Each number is 128 + 32 x the weight over the matrix's rms, rounded and kept within 0 to 255. Layers, rows and columns count from 0.

# layer 5 MLP down (transposed), 1536x384, rms 0.1, rows 828-844, columns 0-95
[[127 167 181 166 132  65 145 171  98 132 132 123 145 144 122 129 148 153 133  59 123 142 150  71 106 131  48 140 114 111 167 128 142 105 115 131 127 157 103 129 133 134 131 124 147 118  99 147 157 106  86 162 151 140  95 154 172 121 123 172 137 147 142 139 156 128 133 118 124 145 153 129 124 164 129 134 121 185 139  60 126  96 142 138 127 128  91 121 123 179 140 169 111 138  94 163]
 [108  83 133 190 115  94 136 163  47 145 128 104 141 128 125 116 131 121 138 114 165 160 137 100 168 138 107 122 114 164 116 151 110 141 172  73 148 113 159 115  97 111  96  41 103 107 147 140 109 140  90 135 162 136 167  74 184  98 141 125 138  97  90  95  91 128 129 109 146 146 160 154 124 104 104  94 185 164 140 154 141 136  93 110 118  94 140  90 138 174  84  76 174 114 108 142]
 [ 81 147 107 143 138  95  90 127 118 118 154 124  73 176 142 117  93 135 141 147 150 123 110  87 134 132 122 120 163 109 132 127 167 135 128 105 124 143  89 150 113 156  98 122 135 136 168 130 132  88 143 117  80 117 153  38 156 174 145 173 169 132 144 141 133 162 146 146 133 160 164 112 123 129 108 145 111 175 122 121 147 117 119 156  89 145 140 154  89  84 103 208 178 140  83 171]
 [ 65 151  77 131 129  74  89 146 160 208 105 125 168 129 169 151 138  95  94 179 157 140 137 121 132  83 109 130 126 168 128 131 131 140 150 133 132 127 169 129 171 170 174 123 159 149 117 149 122 148 184  69 170 157 128  96  99  98 178 135 102  68 121 153 107 142  43  97 158  91 136 136  71 116 145 145 113  97 161 169 141 200 138 108 209  91 132 138 135 113 136 111 137 133 180 142]
 [141  88 145  87 107 178 154 118 151  52  60 131  82 102 143 101 122 161 130 171 156 177 184 121  87 180 149  94  86 154  69 135 121 135 125 124  84 161 151 116 116 153 127 128  57 121  92 120 152 144 132  89 130  88 122  66 109 173 112 116 213  99 173 176 125 155  67 124 175 136 133 120 136 118 110 158 119  84 131 117 142 165 152 141 140 107 168  89 118 217 141 119 155 181 127 136]
 [117 128 139  83 116 127 112 146 135 117 175 154 114  93 147 146 161 119  95  95 180 142 149 163 116 187 155 181 104  95 133 115 134  76 139 113 106 101 159 153 171 141  57 129  86 135  96 177  92 123 194 162 132 143 102 105 138 125 131 135 100 118  85 129 111 126 124  86  75  97 107 123 148 126 157 138 128  82  91 163  69 159  82 115 175 182 144 128 117  72  69 126 104 132 132 108]
 [154 140 126 159 108 100 133  93  64 125 121 203 180 203 102 124 140 147  30 161  80 124  81 154 147 117 184 133 132 123 158 152 104 126 179 113 132 177  87 141  71 168 103  94 183  67 169  48  88 104 131 136 160 170 131 139 112 159 126  77 144 149  94 111 168 156 143 144 200  93 154 106 141  73 101 122 158 112 168 164 133 105 134 164 119 174 103  95 115 157 164 109 139 164  55  79]
 [120 125 135 141  84 186  84 152  74 181  75 163  74 154 138 132 112 185 159 210 173  75  93 169 170  97 109 115 170 124 130 174 144  98 108 147 106 144 106 140  78 163 126 111 127 145 157 177 125 200 169  99 134 145 132 190  65 115 116 132 113 145 108 108 139 142 155 108 138 150 126 100  99 147 103 144 114 115  87 184 195 113 108 121 175 105 134 170 145 130 134  89 130  92 103 105]
 [101 163  98 132 162 128 176  90  80 104  93 161  54  44 119 131  93 151 140 119 147 116 118 164 136 134 101  75 131  94 121 189 156  80 118 142  67  75 145 125 172 114  73  58 123 149 115 208 111 141 148 181 130 129 154 144 118  88 129  62  89 120 123 111 104 146 132 132 188 130 140  78 119 135 118 109 135 169  90 181  92  96  89 192 126 183 103 173   0 109 123 190 168  87 108 179]
 [217 167  82 155 206 120 102 109 159 122 173  93 115 124 147 123 137 168 142  76  93 143  86 104 130 163 128 177  37  95 145 167 179 131  61 111 106 122 129  96 165 165  87 121 162 172 120  98  79 166  69 107 107 115 144  93 162 139 146 158  52 121  88 143 173  80 108  79 119 103 134  79 152  94 144 149  77 105 133  59 156  91 177  98 135  99 141  32 164 161 125 109 130 146 106 161]
 [157 106 104 116 151  60 151  96 163 155 107 139 106 147 110 102  88 152 116 187 146 127 131 135  99 120 110 137  96 180  87 126 100 132 149 143  91  88 136  73  90 101  69  94 119 121 153 135 182 206 132 131 122 118  90 123 164 131 162 185 147 173  91 159 113 122 125 177 138 120 134 116 105 126 161 159 134 109 167 152 123  56  73  44 108 139 134  75 124 138 184 112 147  99 144 100]
 [145 119 110 133 116 122 155 169 125 113  98 136 128 117 127 121 168 139 122 125 162 133 138 126 124 128 127 109 144 157 138 112 130 158 126 121 123 111 130 155 173 144 140 102 130 105 161  97 118 120 131 129 136 100 124 130 131 108  86 117 103 115 154 124 161 132 148 110 140 140 132 132 162 118 143 122 104  94 139 112 145 112 122 112 153 115 147 118 108 134 118 112 142 113 153 136]
 [154 131 107 130 119 144 151 147  86 121 142 114 155  97 125 133 121 160 126 142 122 107  85 119 143 119 132 156 109 108 118 134 164 150 111 113 125 128 135 112 174 120 122  86  84 114 112 101 116 113  92 121 105 184 107 129 141 126 126  98 109 157 162  94 119 126 116 103 130 116 132 118 132 126 129 157 108  96 135 125 139 159 107 142 142 151 117  97 100 121 115 125 137 152 116 117]
 [117 111  77 100  97 182 129 138 107 175 122 168 160 191  81 140 169 100 188 167 114  99 106 123 111 196 126 154 126 132 163 145 160 159 140 116 139 139 146 119 142 135 181 162  85 128 199 113 101 128 189 148 145  82 119 166  63 127 173 106 119 139 179 131 196 119 107 135 121 101 130 157 132 162 171  78 144 183 173 102 133 156 118 118 133 144 110 129 121 107 144 170 130 145 132 144]
 [112 114  81 151  77  71 101 153 157 112 141  69  64  73 131 114 114 114 155 159 159 114 102  80 110 132 136 153 153 116 135 165 135 101  73 126 124 112 145 160 115 116 150 198 119 142 135 152 104 154 125 111 121 157 111 110 141  95 140 164 125 127 147 131 148  63 206 150 125 124 113 114 122 119  68  81 171 133  98 136 158  79 163 162  92 135  76 150  60 138  97 146 112 147 155  95]
 [110 109 139 139 110 104 209 142 143  94 133 173  91 122 136 162 146 159 200 130 147 134 102 140 102  57  43 130 123 136  86  57  77  63 152 162 100 211 148 183  91 181 126 115 146 113 184 141 158  73 152  76 120  86 114 169 124 142 139 117 137  87 180 123 100 122  99 102 118 125  97 158 100 132  77  42 167 141  76 144 152 126 115 143 129 161 126 127 157  86  59  59 131 159  94 157]
 [103 115  88 105  94 115 179 113 143  82 150 146 124 111 110 138 129 117  94  98 147 148 156 178 155 142 168 164 152 125  85 106 146 123 113 159 114 174 191 123  97 126 125 130 134 110  99 123 140 157  88 129 133 125 131 111 110  99 120  90 137  78 105  52 121 115 116 178 104 122 136 170 163 137 147 178 180 168 154 138 129 139  37 151  99 178 115 124  83 140  88  61 137 159 161 133]]
# layer 5 MLP up, 1536x384, rms 0.119, rows 829-844, columns 0-95
[[162 106 142 116 170 133 131  79 142 190  89 139  77 126 103 121 121 146 127 104 139 184 120 142 138 127 128 149  94 114 164 137 136 124 170  91 140  92 154 140 127 139 169 112 176 158  68 106 182 106 112 119 124 139 122 102 141 130 181 141 144 142 138 132  85 147 136 128 120 116 168 168 114 114 129 110 128  77 179 127 186 148 123  89  68 184 209 169 163  88 142  87 128 128 139  72]
 [101 140 151 144  60 176 130  86 113 127 180 108 166  86 158 129 121 109  71  78 184  79 132 159 152 127 118 134  82 109 191 191 116 125  61 110 111 141  78 142 140 176 160 101  96 142 185 172 134  78 168 172 128 169 113 170 116 136 110 173 145 153 110 126 101  95 133  48 151 166 119 187 118 163 114 145  87 177 133 128 143 121 121 126 101 114 156 120 104 107 145 188 113 180 130 108]
 [144  75 174 164 159 181  86 138  84 116 111 175 221  98 178 110 137 111 118 132 119 206 176 186 133 109 111  98 101 155 154  97 161 167 144 204 133  83 101 188 116 137 222 136 178 143 126 132  83 112 161 155 174 156 138 168 156  93 117 149 115  64 149 214  83 120  93 116 151 164 123  86 124 133 106 160 119  59 153 107  73 185  70 109 122  61 155 178 202  90  90 146 182 109  83 131]
 [127 112  90  65  82  88  99  85 115 130 126 105 190 105  84 109 101 100 167 124 101 129 108 135 120 110 123 100 140 113 131 199 158 124 119 124 196 180 173 130 129 121 149 104 132  77 171 179 160 165 131  99 154  95 158 115 159 186  72 105 138  94  44  43 150 103 149 190 103 122 156 103 159 136 132 100 138 124  97  98 174 125  98 146  40 146 150 153 194 116 185 138 120 146 150 178]
 [174 130 117 144 172 143 165 140 177 145 136 183 155 139 166  91 157  84  98 144  62 137 148 109 125 162 124 177 106 134 129 142 113 110  62 103 106 134 129 115 159  64 108 142 103 100 174  71 130  35 113 125 205 191 142 116 168 131 164 126 137 129 101 158 114 151  83 122 115 129 137 117 132 162 155 129  67 148 111 201 150 106 137 100 141 162 191 124 151 118  54 103 133  73 165 139]
 [ 96 147 128 107 166  87 133  95  87 108 142 167 165 130 170 142 138 127 115 103  97 131  18 152  99  81 135 103 156 142 133 118  41 113 116 118 127 112 136 143 106  91  96 134 139 184 141  77  83 147 162  64 146 166 188 116 124 117  88 146 107 180 163  81 109  96 115 172 150 118 103 110 117 109 119 119 140 123 138 154 105  58 137 197  70 143  67 132 134 204  93 109 111 127 172 131]
 [143  94 143  92 158 158 117 122 107 124 179 192  70 114 141 127 110 200 144 138 134 162  83 175 120 119 130 180 139 128 167 117 166 124 145 159 174 105  96 137 144 157 119 141 169 137 114 108 128 135 121 166 143 107 143 154 140  46 107 129 120  88 117 131 122 112 113 180 124 143  71  83 127 138 174 132 132 154 110 153 179 107 105 122 171 131 195 100 144 118 143 120 149 108 103 144]
 [181 162 181 132 106 108 152 107 133 107 161 203 150 163  99 109 145 106 102 113 125  39  88 105 151  45 145  98 163 109 163 127 137 120  93 156 173 115 143 156 161 125  58 105 126 106 130 106 148 116 148 172 139 164 103 143 104 213 108 134 103  80  73 136 153 156 158 154 120 102 125 178 193 141 108  84  89 148  14 181 204 165 103 146  86 127 176 171 166 159 148 115 186 119 124 147]
 [140 129  84  73  87 190 173 130  83 223 110 171 169  80 145 120 146 137  78 117  90 166 101 125 102 152 123 124 129  89 158 149  84 200  90 141 109  76 116 152  98 107 148 167 130 133 162 122 122 101 117 161 146 139 113  97  97  77 145  97 100 114 114 160 134 142 101 119 155 108 179 155 156  93 169 116 135  96 105  64 185 116 124 100  95  79 173 112 144  92  81  87  82 128 119 108]
 [135 162 147  91 165 155 214 136 140  28  96 121 173 125 120  74 138 142 131 150  76 114 112 126 128 126 100 152  95  91 128 128  70  81 106  90 157 125 221 134 142 128  94 176 115 151 171  56 227 148 111  99 146  92 143  72 131 139 161 145 105 110  57 141 122  74 168 134 165 126 116  85  83 145 102  64 150 144  97 188  96 128 180 123 134 180 142 129 157 137  98 105 111 109 137 161]
 [115 159 129 104 123 106 115 117 109  94 101 124 141  94 164  99 162 134 139 119 155 127 196 144 152 141 119 120 161 117 141 112 115 137 132 126 139 140 146  93 138 119 106 128  96 150 126 118 109 165 140 130 121 125 163 109 106 136 144 153 105 120 128 137 101 123 161 126 135 140 145 100 111 157 166 137 129 197 101 122 130 167 156  78 136 102 102 124 119 134 117 125 104 120 163 140]
 [127 129 125 111  98 121 149 125  96  95 113 159 127 105 117 165 131  69 123 156 140 102 144  98 168 159 126 139 118  85 128  94 180 110 110 135 169 173 170 165 153 118 108 126  99 107  96 172 163 172 149 142 170 148 130 128 188 129 105 164  98 125  95 132  94 133 179 107  86 104 146 123 146 130  87 186  98 139  97 108 131 178  92  96 100 153 137  87 107 145 118 146 114 177 138 184]
 [144 181 146  64  64 153  85 154 125 186 141 119 169 148 113  72 117 150  90 118 167 155  79 117 159 152 149 125 197 149 124  80 159  90 106 192 143  40  85  96 139 137 154  78 159 122  97 129 111 127 164 125 147 153  79  99  92 118  98 120 133 135 126 112 141 102 171 122 164 162 115  96 160 144 130 151 169 141  94 123 109 128 130  37 153 132 127 143 144 135 117  98 157 110 141  85]
 [128 118 103 172 122 149 138 186 136 139 138 150 112 113 202 108 105  95 129 118 100 125  93 147 170 139  91 139 118 141 107 142 147 126 118 163 132 112 140  92 107 103  91 152 141 117 151  96 116 107 127 113 103 150 157 175 113 114 112 180 134  94 124 155 111 119 142 138 122 107 146 111 112 130 143 119 114 189 133 140 149 137 163 149  89 187 144  99 148 113 166  79 174 118 113 152]
 [109  81 155  67 127  96 133  55 160 145  60 202 164 146 134 117 135  57 155  64  98 133  92 169 121 162 123 119 151 130  61 139  66  55  79 126 123 113 140  82  59 139 105 154  76 189 137  83 125 122 184 104 164 148 145 179 132 164 112 193  58 109 111 128  77 134 114 119  44  77 124 153 134 136 134 122 158 167 115 166 162 124 153 120 157 115  57 111 227 117 132 148 140 151 155 241]
 [181 119 169 135 190  50 182 134  95  57 149  86  86 100 118 171 105 129  72 118 105 151 115 113 144 149 109 126 147 116 159 130 122 104 133 132 153 121 155 170 147 115 138 120 152 114 141  73 139 158 117  72 161 172 116 120 125 128  90 120 153 198 143 156  49 147 172 162 177 113 156 110  98 155 148 109 110 190 142 151 161 140 119  61 131 132 158 132 172 135 137 131 138 137 141  84]]